Each number is 200 + 40 x the weight over its row's rms, rounded and kept within 0 to 999. Layers, rows and columns count from 0. The size before them is the row's rms in percent of the matrix's.

# k: layer 4 attention key, 192x192, rms 0.083, rows 130-166, columns 48-95
# q: layer 4 attention query, 192x192, rms 0.0798, rows 131-167, columns 48-95
# v: layer 4 attention value, 192x192, rms 0.0653, rows 128-159, columns 48-95
# o: layer 4 attention output (transposed), 192x192, rms 0.116, rows 128-159, columns 48-95
k130,101,147,190,215,209,223,219,206,276,155,174,186,215,204,184,264,196,163,167,220,268,139,221,240,201,193,194,155,124,178,155,208,149,146,146,177,149,126,219,151,180,243,220,166,210,223,194,188,164
q131,106,170,102,197,261,191,191,181,173,161,208,172,113,170,202,187,224,176,170,202,135,202,238,206,207,177,232,171,228,199,236,127,245,158,170,234,207,183,256,164,199,150,240,249,276,247,260,184,265
k131,112,277,183,237,239,179,197,207,271,240,142,236,225,191,171,159,215,208,205,236,191,182,147,188,235,162,263,207,229,196,190,259,215,184,213,196,86,247,268,132,122,190,240,172,192,160,171,192,184
q132,103,190,227,189,184,165,147,188,175,233,259,170,214,147,254,249,226,172,217,233,166,138,223,204,176,138,264,145,258,244,211,198,204,128,217,182,223,180,221,197,174,260,257,153,170,211,203,175,138
k132,101,195,140,164,238,259,233,211,188,250,152,237,179,153,233,152,178,125,110,224,235,247,217,237,196,141,239,122,177,214,207,228,191,183,188,194,200,187,260,168,150,207,299,195,249,166,213,226,260
q133,115,220,273,221,239,204,226,192,190,287,207,173,228,218,214,145,238,167,183,249,156,262,291,189,279,204,195,206,171,186,215,200,150,161,243,154,186,223,284,200,268,129,215,170,200,297,189,192,219
k133,113,187,263,95,188,252,169,231,262,201,190,185,244,190,196,191,112,160,269,193,206,203,182,226,147,240,198,217,233,286,146,254,186,130,174,203,189,238,129,176,181,196,132,184,206,260,165,238,185
q134,103,127,202,183,237,229,131,193,258,201,275,208,200,248,163,201,164,281,178,140,144,243,182,245,190,179,214,227,265,183,258,213,239,137,185,255,136,160,188,205,105,153,193,155,227,126,225,185,249
k134,108,228,166,158,202,158,185,95,252,218,235,247,193,185,201,194,310,241,174,213,181,168,239,233,127,283,196,189,255,223,170,191,262,197,177,214,134,173,241,208,264,216,162,194,288,184,121,155,202
q135,112,210,206,253,204,180,242,186,243,216,280,210,120,211,252,103,219,187,169,199,126,276,192,166,136,192,150,159,186,239,148,187,228,233,199,159,97,130,165,247,169,101,178,166,158,216,110,148,217
k135,108,152,195,169,216,203,195,179,192,183,178,166,201,169,173,217,125,70,148,186,232,206,174,157,291,230,163,179,231,170,195,211,222,142,175,171,241,239,227,174,155,212,166,253,167,215,235,190,186
q136,107,208,227,148,230,181,203,212,204,189,179,204,176,177,182,219,244,146,122,136,278,229,136,271,183,219,172,209,155,234,194,187,228,209,201,236,213,225,177,219,137,181,237,121,208,243,196,227,152
k136,110,237,153,224,269,221,194,202,247,204,162,201,209,153,226,249,230,229,217,153,256,118,162,191,181,210,183,141,148,221,203,174,178,197,184,252,221,216,221,236,266,122,251,197,175,219,227,186,191
q137,110,217,183,164,192,131,175,236,185,179,132,180,154,134,187,203,208,189,188,291,150,162,163,203,195,205,252,173,142,174,167,229,259,112,241,199,159,266,172,223,181,166,194,281,244,221,128,182,199
k137,101,206,237,204,196,233,200,128,147,175,181,203,189,184,170,205,248,160,234,191,250,203,153,299,166,195,249,207,222,200,211,285,187,183,249,195,140,237,252,201,146,165,222,219,151,174,228,203,121
q138,106,197,174,208,162,184,175,192,207,231,185,213,128,259,199,151,192,313,235,163,199,225,221,185,297,183,223,153,207,204,181,232,215,137,133,217,193,258,235,189,175,201,209,203,169,199,167,183,189
k138,117,176,195,210,209,136,162,147,252,271,233,167,136,102,160,211,130,277,178,233,174,203,190,95,195,182,146,257,155,188,169,205,233,252,139,189,240,146,171,230,218,141,200,220,182,160,253,189,121
q139,112,199,226,200,209,210,179,182,256,157,168,244,222,249,186,250,163,149,157,277,192,225,201,198,250,235,182,203,257,199,184,170,175,146,219,157,209,163,237,181,215,196,249,246,217,187,267,220,198
k139,113,265,127,165,151,189,204,178,168,233,164,198,194,186,174,218,156,253,270,138,174,226,117,172,237,197,234,237,157,240,233,272,201,215,194,266,283,137,200,156,245,177,255,130,133,147,172,189,220
q140,105,124,178,172,208,206,231,283,183,242,225,195,196,247,237,248,178,238,120,202,158,190,239,269,253,175,197,218,241,194,174,209,179,190,205,218,235,226,179,235,205,135,221,117,219,231,244,219,137
k140,105,237,172,230,143,150,212,302,227,123,167,240,155,214,233,196,229,179,217,149,162,214,224,144,167,163,180,219,213,203,178,135,137,234,136,143,152,189,235,270,200,172,133,163,114,223,196,153,292
q141,113,215,185,137,247,220,205,212,252,187,212,179,259,143,216,235,200,144,207,187,108,226,192,174,267,270,179,253,196,187,173,165,215,302,194,152,166,218,207,212,134,165,334,213,184,195,190,161,187
k141,106,191,259,178,173,212,252,273,178,204,181,188,196,284,206,177,239,196,222,146,194,285,196,186,164,131,250,217,165,200,252,157,221,163,171,181,142,118,225,180,226,217,223,144,156,185,240,242,190
q142,111,203,188,206,206,220,183,160,250,207,285,174,187,221,200,165,148,120,190,234,184,226,175,240,173,166,182,215,172,252,186,221,224,161,176,251,139,244,228,198,196,206,341,237,159,202,243,266,201
k142,111,202,225,218,173,196,230,197,178,115,210,189,187,193,236,199,139,299,272,220,210,184,98,252,194,180,190,228,279,173,204,159,203,195,177,223,227,179,196,238,233,189,196,282,155,276,176,166,198
q143,111,191,213,185,173,283,246,176,194,269,192,96,200,221,229,206,174,92,144,194,186,195,156,145,243,243,182,219,219,144,290,135,138,197,209,233,229,185,147,209,203,189,179,231,178,206,172,149,168
k143,105,222,131,173,307,205,158,202,197,240,170,157,170,185,155,175,160,289,176,246,183,179,181,259,211,171,219,258,181,181,214,205,173,177,192,200,217,243,97,212,153,73,144,177,196,228,224,159,155
q144,101,238,206,196,219,217,218,252,177,212,168,220,197,153,200,187,223,201,186,221,196,200,152,252,186,300,116,160,185,139,239,221,194,240,206,186,213,280,208,217,194,173,191,183,256,170,210,163,221
k144,096,203,154,171,209,239,283,203,176,200,187,225,143,201,143,179,202,228,269,200,171,135,173,193,195,216,179,258,151,204,255,208,173,236,201,260,267,204,160,245,178,220,234,269,170,232,214,220,168
q145,101,170,234,202,160,210,182,166,218,231,215,253,213,180,172,166,251,269,231,163,246,166,242,83,231,216,292,169,272,210,135,263,232,191,148,180,244,185,254,227,163,128,188,158,232,235,194,278,236
k145,094,277,199,213,196,266,272,211,171,167,179,196,221,204,219,177,171,194,198,238,138,198,233,283,202,158,175,194,203,201,144,153,182,175,177,154,276,127,190,89,144,215,220,245,247,180,207,227,228
q146,088,194,154,187,170,199,174,218,222,184,239,124,209,238,278,188,162,213,243,218,153,161,258,210,142,213,161,232,179,199,191,170,246,191,211,126,242,190,218,247,239,191,191,244,246,198,187,196,195
k146,096,167,232,175,156,210,204,142,217,193,175,203,162,227,218,229,148,122,170,226,165,186,226,248,88,189,156,146,230,156,213,211,101,244,225,205,262,189,194,189,238,203,233,145,252,240,176,222,171
q147,108,248,266,275,254,97,133,230,185,262,249,173,240,204,219,218,217,138,143,223,198,236,197,145,183,205,187,228,187,108,336,199,247,250,184,223,192,189,179,140,219,285,105,174,208,235,142,191,232
k147,098,201,182,192,214,212,190,331,221,177,157,250,256,184,170,271,161,219,233,159,182,122,252,268,245,197,180,174,104,185,143,201,207,169,213,203,277,205,171,161,201,154,281,246,241,214,307,185,203
q148,100,182,225,269,209,183,218,119,203,265,227,175,258,215,124,198,205,155,278,164,204,175,293,256,173,174,213,186,197,203,218,167,195,177,249,162,162,206,220,254,216,127,186,222,161,203,210,191,228
k148,101,222,152,227,209,207,113,212,130,278,172,233,209,245,207,256,174,200,159,192,254,242,180,202,189,126,235,157,165,178,211,184,256,239,225,169,186,161,227,215,118,177,245,106,162,195,223,178,178
q149,097,162,156,213,173,220,224,167,238,212,211,121,202,176,183,192,149,265,218,192,176,277,264,153,261,235,228,202,282,287,222,229,167,197,150,138,196,222,179,182,199,177,130,255,255,177,230,178,186
k149,106,243,199,227,171,174,205,196,223,228,193,245,180,217,207,269,184,218,249,175,235,218,153,163,209,162,225,184,165,176,276,187,312,203,162,192,209,152,185,229,222,163,200,174,232,117,221,234,217
q150,108,160,170,175,151,193,228,264,241,216,206,190,144,205,208,189,233,233,207,180,175,193,180,143,150,242,216,201,185,121,236,128,199,145,242,145,199,187,159,158,186,231,220,244,228,132,173,111,204
k150,114,219,225,143,227,137,185,256,174,172,222,218,257,221,107,249,141,136,171,218,196,190,176,121,178,174,258,200,166,160,245,200,159,236,161,256,243,252,188,282,151,225,123,201,170,210,186,155,127
q151,104,201,160,175,160,168,201,176,118,223,199,278,240,187,127,205,138,180,188,160,156,242,226,176,241,149,181,218,232,180,210,121,200,167,208,166,170,230,206,208,180,196,218,183,220,215,195,64,197
k151,108,170,176,286,268,228,204,205,149,264,214,163,192,243,215,204,249,200,210,146,140,143,143,150,208,249,194,183,136,209,242,278,208,177,201,238,101,201,213,215,236,153,263,256,149,250,166,240,154
q152,106,214,196,191,172,304,207,187,193,263,171,242,125,184,141,185,227,267,177,188,257,183,159,207,200,222,180,106,210,128,253,153,215,189,220,169,191,259,163,234,188,194,209,198,200,195,233,214,222
k152,111,209,246,245,187,217,155,186,163,141,223,191,208,234,203,225,152,194,156,197,124,224,172,229,213,213,188,157,197,255,129,193,133,175,123,156,163,169,188,123,151,214,247,231,167,147,227,189,218
q153,108,116,232,266,225,220,172,250,217,205,178,189,248,65,169,154,182,229,136,178,211,275,226,217,146,197,200,189,265,172,204,162,164,136,187,112,258,223,151,124,176,249,190,214,232,239,176,186,176
k153,109,214,164,143,226,230,195,207,246,268,175,191,228,270,204,149,94,135,147,219,161,243,215,209,154,236,214,194,202,222,183,186,194,173,232,236,226,183,244,184,231,158,185,191,316,187,175,234,284
q154,101,267,164,222,161,188,258,120,169,204,225,288,185,268,181,254,163,242,193,164,176,196,162,249,186,156,155,200,189,188,177,160,210,219,187,185,173,232,221,236,193,219,171,206,141,130,219,222,162
k154,101,214,185,186,224,206,230,199,237,211,162,243,190,179,217,252,151,214,202,291,187,194,162,207,208,140,222,196,231,176,213,186,182,180,114,164,154,122,146,209,195,135,164,205,224,163,170,218,182
q155,111,146,138,305,159,184,187,184,200,225,155,258,174,262,203,181,159,215,258,187,281,213,214,142,83,278,205,178,148,172,170,212,229,210,131,240,255,192,242,120,179,234,202,148,231,133,242,166,289
k155,108,232,178,202,191,219,224,132,177,179,205,165,202,175,238,269,159,169,261,205,169,224,119,178,184,190,150,297,222,129,204,176,172,241,120,225,232,166,198,249,171,262,207,191,178,159,242,160,203
q156,117,155,215,219,235,175,256,147,231,212,160,92,177,156,169,244,140,200,215,215,231,214,163,271,214,158,197,152,213,198,219,176,224,187,153,198,183,203,200,230,195,183,294,263,186,147,228,195,255
k156,112,255,213,157,186,229,203,186,206,151,197,272,192,161,144,179,211,211,205,164,205,220,195,126,220,214,151,187,170,174,194,198,233,141,204,146,144,145,210,234,180,153,172,202,228,204,181,199,222
q157,116,175,210,174,209,132,209,238,244,164,222,222,203,191,158,226,171,230,237,240,141,267,248,179,291,228,136,149,182,137,201,258,103,172,142,163,228,251,183,213,220,208,260,246,184,125,172,196,221
k157,111,182,265,185,223,210,188,214,223,182,188,176,265,191,208,177,242,197,168,272,181,193,165,264,176,257,179,218,201,159,131,209,240,153,243,248,247,165,248,155,164,177,205,187,264,276,155,214,198
q158,114,239,135,160,184,235,259,199,226,164,148,164,185,219,108,235,243,192,193,209,126,164,181,211,211,205,172,183,143,194,200,213,190,236,171,226,160,126,246,246,170,216,237,208,145,212,204,255,222
k158,112,227,175,188,155,229,204,198,236,185,222,231,206,170,155,240,259,260,193,210,151,262,252,227,247,237,197,233,180,147,196,177,189,154,215,156,224,268,190,271,184,157,249,204,208,174,220,234,183
q159,117,132,177,195,142,253,167,202,267,191,190,179,226,200,175,267,213,221,199,278,267,175,171,253,226,295,162,164,149,156,238,244,168,291,194,277,226,178,180,155,235,227,185,143,173,160,216,204,268
k159,111,272,198,212,179,203,206,185,167,188,258,209,147,270,210,208,174,204,182,203,205,285,172,236,157,160,216,138,187,119,186,221,206,253,193,169,223,198,175,222,201,175,276,211,180,282,137,186,221
v128,106,230,184,161,213,116,185,209,192,196,157,190,147,183,295,192,180,221,282,156,225,181,173,173,167,142,191,207,225,161,221,206,214,159,210,150,96,227,211,135,278,219,191,228,215,252,244,184,215
o128,109,186,201,283,173,216,226,240,249,174,218,264,237,202,212,173,139,214,189,275,162,173,148,211,147,202,213,243,261,196,185,90,218,134,214,237,181,201,126,192,144,199,153,128,152,171,113,214,175
v129,102,220,182,267,232,176,191,204,193,222,223,223,160,254,229,262,307,204,236,62,262,178,245,151,155,271,214,208,249,180,252,116,211,228,165,210,188,254,174,170,255,206,228,248,219,235,282,218,258
o129,109,179,257,237,181,220,241,263,234,200,165,270,189,145,210,164,242,205,200,281,205,213,219,201,117,162,198,152,200,224,218,217,164,148,174,214,209,142,185,213,198,203,141,210,206,175,73,184,217
v130,112,229,209,184,198,232,197,219,277,156,99,224,190,210,203,261,158,218,131,208,271,187,200,212,207,185,188,194,184,194,186,206,213,287,220,261,159,121,209,262,214,199,226,247,168,203,259,243,211
o130,118,221,208,242,194,184,185,184,151,207,226,179,237,259,165,136,181,196,166,165,190,221,177,172,210,232,182,170,205,248,151,213,235,148,162,182,240,229,173,261,211,204,233,174,205,238,255,286,285
v131,097,204,161,191,275,187,174,237,186,235,161,148,178,208,231,221,148,258,217,207,197,211,178,177,246,184,211,199,207,164,139,259,196,161,149,195,121,235,223,249,157,185,183,185,168,188,201,208,232
o131,109,263,145,266,196,188,265,195,211,137,218,172,266,162,196,158,250,190,189,226,231,166,232,144,184,242,130,258,169,227,267,191,170,228,160,267,194,227,213,204,221,192,262,228,252,210,181,226,170
v132,109,220,122,227,208,203,252,174,153,197,159,148,145,142,148,223,213,214,276,225,207,181,231,133,190,146,248,157,167,241,271,208,237,218,189,180,158,272,175,204,206,236,185,227,192,160,143,135,237
o132,117,157,242,243,240,166,205,259,249,121,189,201,237,226,259,134,260,329,172,183,244,153,177,201,166,238,138,287,200,197,234,189,216,222,265,277,227,222,134,194,213,204,219,164,218,235,140,179,203
v133,107,203,207,194,294,233,203,181,210,158,250,167,169,165,108,265,280,228,241,147,206,195,186,264,156,202,145,225,183,135,132,203,188,198,185,281,254,206,152,156,221,176,190,252,188,182,203,179,144
o133,112,171,180,204,121,201,136,217,213,260,135,198,182,189,182,167,142,250,159,258,259,234,166,167,204,198,255,155,167,250,203,252,141,165,179,172,153,211,248,249,260,203,191,202,199,231,220,285,175
v134,102,156,192,270,174,248,299,228,215,241,160,290,222,168,257,193,262,208,224,239,251,236,116,181,247,184,240,256,158,146,148,286,236,283,220,257,216,159,199,182,173,249,283,221,169,132,199,244,213
o134,102,205,203,121,238,123,188,166,149,156,171,155,177,262,278,195,136,140,189,145,248,201,221,174,200,226,195,201,202,159,199,185,209,188,259,177,245,203,233,300,199,156,225,205,238,231,271,205,180
v135,108,187,222,214,259,158,330,227,215,212,206,181,200,148,174,183,233,241,161,188,178,157,235,145,172,159,224,157,247,260,199,244,200,202,145,140,181,223,167,128,254,142,160,212,173,129,198,157,245
o135,117,286,168,199,133,138,210,308,138,140,168,238,201,244,200,204,118,202,187,231,134,205,189,148,214,277,156,164,243,134,216,215,191,168,211,155,177,175,198,149,170,264,242,162,239,172,228,175,191
v136,109,144,228,232,207,197,187,145,210,173,195,172,113,236,202,168,243,184,226,232,189,157,226,129,227,226,168,206,205,171,219,139,195,257,247,205,198,227,212,224,243,138,119,230,178,212,143,171,172
o136,116,224,209,228,212,257,244,313,192,234,199,205,223,187,249,149,200,189,141,165,107,206,186,217,217,256,192,192,251,131,143,195,269,233,212,190,209,172,163,182,211,180,245,168,181,159,295,184,207
v137,099,226,225,233,213,224,214,235,178,217,252,193,249,212,245,257,195,226,175,219,169,204,119,259,211,222,187,193,211,150,259,139,211,181,246,228,122,225,227,138,249,175,193,192,291,184,243,218,263
o137,102,224,234,135,249,182,176,169,169,219,224,135,171,215,185,126,253,210,182,225,190,225,154,120,154,173,165,133,194,174,216,179,232,154,157,230,267,100,170,250,196,183,143,186,153,233,247,218,237
v138,110,147,198,177,177,193,241,228,247,241,210,139,205,130,137,120,184,196,191,206,119,228,182,219,248,276,185,278,208,199,191,146,239,199,182,214,203,161,147,182,189,222,233,222,171,234,205,215,242
o138,114,286,152,207,157,224,196,180,181,189,197,213,167,249,187,233,212,246,159,258,234,219,256,113,189,190,245,250,211,228,284,230,240,195,223,153,253,255,186,141,180,269,134,271,287,165,243,156,156
v139,102,192,150,205,262,223,191,217,169,205,257,156,202,138,184,141,157,247,227,232,207,190,179,224,210,206,209,215,247,247,216,181,210,137,223,183,184,250,181,266,202,242,216,218,219,217,183,182,206
o139,107,216,220,197,171,183,189,174,219,245,165,256,225,236,225,278,270,162,262,176,203,191,271,182,226,183,211,166,156,187,136,273,195,239,185,239,173,244,215,127,167,195,126,201,202,227,205,157,228
v140,102,164,276,194,112,187,218,194,245,231,194,235,278,145,221,165,219,171,154,192,264,210,178,186,209,167,197,268,213,215,249,188,221,147,206,244,158,206,260,200,215,230,213,126,233,149,279,210,122
o140,111,248,129,182,238,170,183,181,197,141,185,195,153,237,223,301,270,179,223,218,218,251,191,232,185,210,289,165,191,274,169,146,233,183,163,186,181,189,185,231,222,240,248,255,217,156,187,247,193
v141,095,220,204,145,220,178,137,245,214,167,205,188,253,156,236,221,213,286,273,205,179,217,195,194,222,172,250,168,202,289,122,209,241,163,259,153,246,150,208,208,251,229,152,255,193,183,233,133,271
o141,100,141,115,185,242,215,121,166,188,146,133,200,194,177,238,225,179,203,192,166,207,132,210,234,262,204,156,226,180,169,223,229,297,182,165,196,121,158,188,193,140,173,196,226,222,206,128,182,211
v142,097,147,179,245,221,183,178,226,123,176,235,188,241,242,196,227,145,196,194,209,111,223,201,179,161,183,220,145,133,170,247,143,219,176,80,135,263,165,236,276,237,135,172,195,187,277,270,175,140
o142,104,229,204,234,226,203,184,214,196,288,116,184,197,138,259,177,276,256,141,201,235,171,256,178,204,173,258,189,275,268,200,135,189,165,229,230,199,220,179,161,196,231,211,193,169,183,160,171,174
v143,103,243,226,191,181,187,213,165,157,133,189,170,186,274,179,227,155,203,145,183,166,177,267,208,244,225,193,217,204,148,187,238,211,183,181,179,304,183,268,269,125,221,167,208,152,214,154,218,231
o143,114,105,171,249,241,226,181,236,194,277,252,209,246,280,200,186,164,152,173,219,204,228,169,225,247,206,225,235,181,216,318,179,171,142,219,210,178,244,216,174,183,250,236,198,204,184,229,212,182
v144,108,106,144,207,196,225,215,258,100,247,190,149,192,174,249,168,164,167,155,244,279,206,182,163,164,223,176,215,198,179,144,194,269,157,202,131,188,197,180,167,210,272,197,232,280,199,222,235,164
o144,112,218,184,210,227,137,179,253,279,205,209,146,184,189,74,201,229,126,233,266,243,188,217,211,235,206,231,137,226,167,204,213,217,218,257,297,193,181,193,204,254,153,219,209,171,167,186,93,199
v145,105,207,202,259,213,262,218,164,189,245,215,259,224,180,241,152,188,156,266,222,234,264,168,267,199,178,255,210,232,52,172,168,170,287,213,168,195,209,222,172,239,179,223,198,224,254,153,125,230
o145,109,215,184,250,224,175,238,218,262,262,185,204,176,219,175,225,172,170,170,240,212,85,220,239,152,135,186,236,182,213,169,174,236,137,257,193,215,221,245,192,190,276,127,200,159,221,295,242,186
v146,101,173,234,147,144,255,268,323,213,187,231,203,181,180,280,193,169,164,230,234,244,222,196,194,189,211,207,191,216,196,157,275,228,193,123,160,271,233,140,165,202,201,253,202,200,146,229,214,242
o146,110,209,172,224,169,170,184,114,194,172,164,186,187,202,216,211,149,200,170,206,217,225,231,203,239,150,265,258,180,273,238,204,191,191,142,179,255,57,235,219,209,236,189,212,187,171,231,271,170
v147,095,129,180,168,188,125,199,209,228,198,257,157,160,197,195,270,197,179,183,235,224,165,242,167,257,150,200,237,214,275,199,139,148,167,157,162,208,198,188,211,208,221,226,220,157,171,226,213,254
o147,098,203,171,150,218,226,215,222,242,147,163,187,172,203,217,153,254,181,174,132,251,249,154,153,144,255,155,177,192,166,174,219,236,146,167,227,255,217,216,238,273,203,219,190,249,213,203,269,227
v148,099,177,195,244,245,132,131,244,266,192,173,173,215,234,123,192,277,171,250,235,144,189,132,171,175,134,194,196,183,258,146,235,200,217,249,241,218,148,294,185,185,172,223,183,146,185,283,181,233
o148,101,203,206,128,223,177,137,168,180,142,189,223,177,140,186,229,188,210,189,211,182,187,210,204,254,263,218,201,122,211,158,176,268,264,103,107,206,216,178,185,192,206,211,235,223,250,124,196,233
v149,098,205,203,219,233,245,110,162,199,184,214,112,225,252,158,161,207,247,162,177,206,124,146,173,114,190,246,228,178,150,199,195,146,123,194,181,183,182,175,153,196,219,256,164,145,185,183,277,204
o149,101,169,189,200,141,230,198,263,178,179,195,222,192,235,186,163,211,193,151,272,265,254,330,211,274,236,231,198,143,195,223,190,223,207,198,234,154,120,181,234,195,132,188,166,191,160,148,178,193
v150,110,159,252,214,241,209,184,196,240,221,248,149,260,213,201,176,175,133,159,233,214,167,195,211,185,243,164,145,263,228,200,233,265,230,221,254,213,189,251,217,280,176,148,144,238,238,120,237,205
o150,111,234,178,238,205,175,190,176,210,194,243,268,198,228,153,262,170,251,208,212,183,185,271,197,269,186,210,228,212,213,233,245,261,182,218,199,195,169,187,138,165,183,169,240,220,258,226,148,210
v151,111,241,191,230,183,230,181,206,181,226,147,147,169,228,167,188,169,225,212,197,226,233,293,126,191,182,212,176,176,190,200,207,192,269,215,191,151,203,259,212,234,167,245,198,241,171,255,213,221
o151,116,260,275,253,251,170,151,233,109,207,289,222,199,231,187,231,225,246,170,146,196,196,226,287,166,161,113,208,171,235,175,175,208,170,223,207,178,207,276,270,132,222,230,208,172,229,194,105,236
v152,105,265,238,168,222,228,179,192,180,169,144,294,227,154,199,204,208,190,175,207,201,232,180,260,160,168,162,181,234,121,154,192,137,198,192,143,187,185,241,220,142,195,224,187,203,155,257,153,206
o152,108,210,181,191,226,251,233,223,159,197,115,223,225,179,173,199,172,221,225,131,125,178,198,244,161,181,242,181,192,227,200,171,202,270,156,183,198,251,155,200,180,177,127,217,145,214,178,256,143
v153,101,188,230,224,213,225,238,262,243,149,215,187,263,156,130,171,187,246,190,208,189,186,235,127,241,240,197,198,119,192,164,220,242,134,232,183,168,229,202,257,222,219,146,247,253,206,181,224,194
o153,104,220,191,251,165,159,109,209,255,189,150,198,193,184,230,241,258,203,189,169,153,164,237,170,190,161,199,188,217,190,296,197,140,221,146,167,149,203,254,220,189,251,264,198,266,149,217,147,176
v154,096,242,192,256,216,165,156,154,161,198,167,228,231,318,165,213,152,168,189,212,150,236,205,242,184,189,135,166,223,218,125,289,221,196,168,224,284,217,221,116,198,289,206,214,194,189,206,185,146
o154,103,164,227,107,220,188,228,219,182,229,235,200,200,166,262,113,233,253,214,231,234,151,261,185,244,177,238,239,155,204,205,240,163,175,218,162,174,222,180,106,190,144,201,259,208,180,169,208,170
v155,096,205,185,194,189,131,231,175,148,225,263,247,235,236,244,227,237,221,202,217,227,213,176,250,163,203,256,246,149,168,241,194,236,214,217,127,166,171,119,233,177,272,241,167,218,214,218,262,178
o155,100,178,168,209,184,183,199,156,199,233,152,188,198,196,154,186,172,302,163,212,202,193,198,107,218,219,191,252,297,187,171,259,183,145,186,188,157,237,217,209,231,145,239,217,151,305,217,146,218
v156,105,179,223,200,200,147,230,172,202,132,113,285,172,261,276,199,133,175,250,192,260,240,241,212,200,247,186,261,301,254,200,140,244,240,298,165,223,234,190,231,219,164,214,206,190,109,231,214,214
o156,108,200,134,119,202,224,213,210,224,224,215,172,193,184,208,139,132,218,150,175,229,173,131,271,195,228,260,242,200,222,215,183,201,141,186,180,191,199,252,142,175,176,272,280,216,246,232,251,247
v157,104,192,266,204,223,162,245,216,164,233,185,256,101,211,168,197,220,195,102,228,193,200,196,220,235,252,240,244,180,216,176,231,165,195,166,164,128,232,192,236,174,252,240,172,233,209,228,225,235
o157,110,130,204,205,196,191,221,226,178,142,199,140,148,165,207,200,137,203,190,238,225,208,140,227,261,174,253,263,192,225,206,124,162,159,188,251,240,269,211,241,229,212,99,228,203,195,153,180,149
v158,103,191,240,141,196,209,118,217,187,165,196,221,146,147,94,208,235,199,282,174,223,132,257,137,277,167,221,228,216,220,198,214,184,257,212,217,199,222,250,183,164,212,217,204,150,240,139,153,204
o158,107,175,174,185,124,266,217,175,258,246,199,133,157,263,176,251,112,148,166,179,166,245,186,186,170,212,110,143,210,157,239,169,233,227,180,176,149,239,181,232,197,136,168,190,239,232,243,149,186
v159,097,176,219,119,128,205,228,246,162,238,193,213,260,260,257,211,169,255,155,226,258,203,183,179,196,210,183,226,227,197,189,204,180,127,266,111,185,219,192,115,162,135,229,234,234,176,174,224,268
o159,098,244,170,219,187,238,169,112,237,140,290,180,166,184,211,198,224,219,232,249,143,141,196,237,122,216,149,221,269,139,196,209,212,209,170,208,225,58,246,214,205,178,244,158,220,175,169,273,221
q160,087,149,213,179,255,147,211,223,161,171,190,122,190,218,243,126,190,165,158,112,236,188,108,225,199,227,117,176,155,174,161,226,216,222,216,95,205,188,152,190,174,274,270,210,223,178,181,181,210
k160,080,158,201,188,225,189,249,203,191,222,153,212,310,257,124,152,282,181,238,221,152,166,218,184,214,267,193,184,196,181,215,175,178,164,150,247,186,246,212,229,227,179,200,263,237,201,196,125,195
q161,092,159,189,147,176,269,275,231,209,221,148,197,186,216,200,219,159,200,217,185,183,274,222,199,184,153,121,248,193,176,60,128,228,247,132,152,220,217,178,241,177,159,227,239,155,141,184,173,169
k161,089,209,225,108,124,153,221,225,173,206,107,191,203,172,145,137,341,209,261,162,161,233,219,168,128,169,218,207,217,189,259,238,178,232,213,210,203,313,216,182,225,175,156,207,195,223,149,186,214
q162,083,238,246,206,165,200,202,176,196,252,228,192,217,168,225,234,148,135,195,260,234,181,191,285,156,190,119,181,195,243,167,196,258,231,165,126,190,195,158,170,230,192,253,243,209,226,182,238,219
k162,084,196,206,211,218,173,187,278,186,272,225,222,234,224,192,143,183,271,182,181,158,211,119,211,177,296,197,193,187,168,243,188,233,248,202,257,200,151,214,206,160,206,172,218,224,180,265,205,206
q163,081,178,152,250,222,166,216,175,219,177,245,197,231,146,137,248,182,228,203,200,183,200,151,234,172,272,167,180,257,276,237,234,207,195,182,206,242,194,234,223,201,223,272,155,251,211,271,226,173
k163,090,178,189,169,244,207,273,153,230,225,254,221,112,252,236,221,209,217,263,249,197,220,371,220,286,292,205,91,201,221,191,222,261,168,247,153,163,226,200,196,270,157,184,203,186,242,252,202,166
q164,094,196,156,213,153,222,166,204,177,222,141,185,159,194,290,132,124,153,179,225,178,290,220,178,189,206,168,189,189,173,228,162,186,252,167,206,195,229,194,233,244,252,91,188,157,180,131,231,172
k164,093,228,198,229,297,169,177,234,195,270,259,212,196,184,144,157,191,211,221,180,216,156,115,210,225,177,155,270,243,192,233,269,221,180,197,207,211,154,224,209,129,207,227,131,207,167,218,223,203
q165,101,116,176,306,205,136,236,178,216,185,207,215,184,221,162,222,202,198,249,200,215,231,189,144,144,207,226,218,214,157,138,223,232,179,196,169,214,220,240,221,186,172,304,176,254,181,130,157,181
k165,096,149,193,143,155,165,259,194,175,124,231,243,244,218,239,202,119,219,236,111,302,203,237,236,165,268,184,235,164,201,287,141,209,218,226,244,201,124,222,259,187,126,203,196,145,149,211,197,170
q166,089,193,197,207,239,266,209,267,237,177,139,216,165,241,277,197,249,187,132,230,249,184,195,243,236,135,213,178,207,209,160,147,178,163,194,186,191,155,160,224,173,198,119,181,213,225,233,199,139
k166,094,233,192,161,245,207,169,168,233,124,225,225,197,254,189,226,146,229,164,191,168,139,183,186,157,163,162,291,141,179,158,172,175,233,143,190,193,153,201,187,171,174,211,178,139,168,222,150,269
q167,095,251,267,210,134,227,208,201,159,155,197,161,266,217,106,203,204,218,226,235,216,168,176,167,196,216,230,237,196,187,143,170,209,243,204,135,129,227,175,128,147,133,131,183,233,196,158,201,172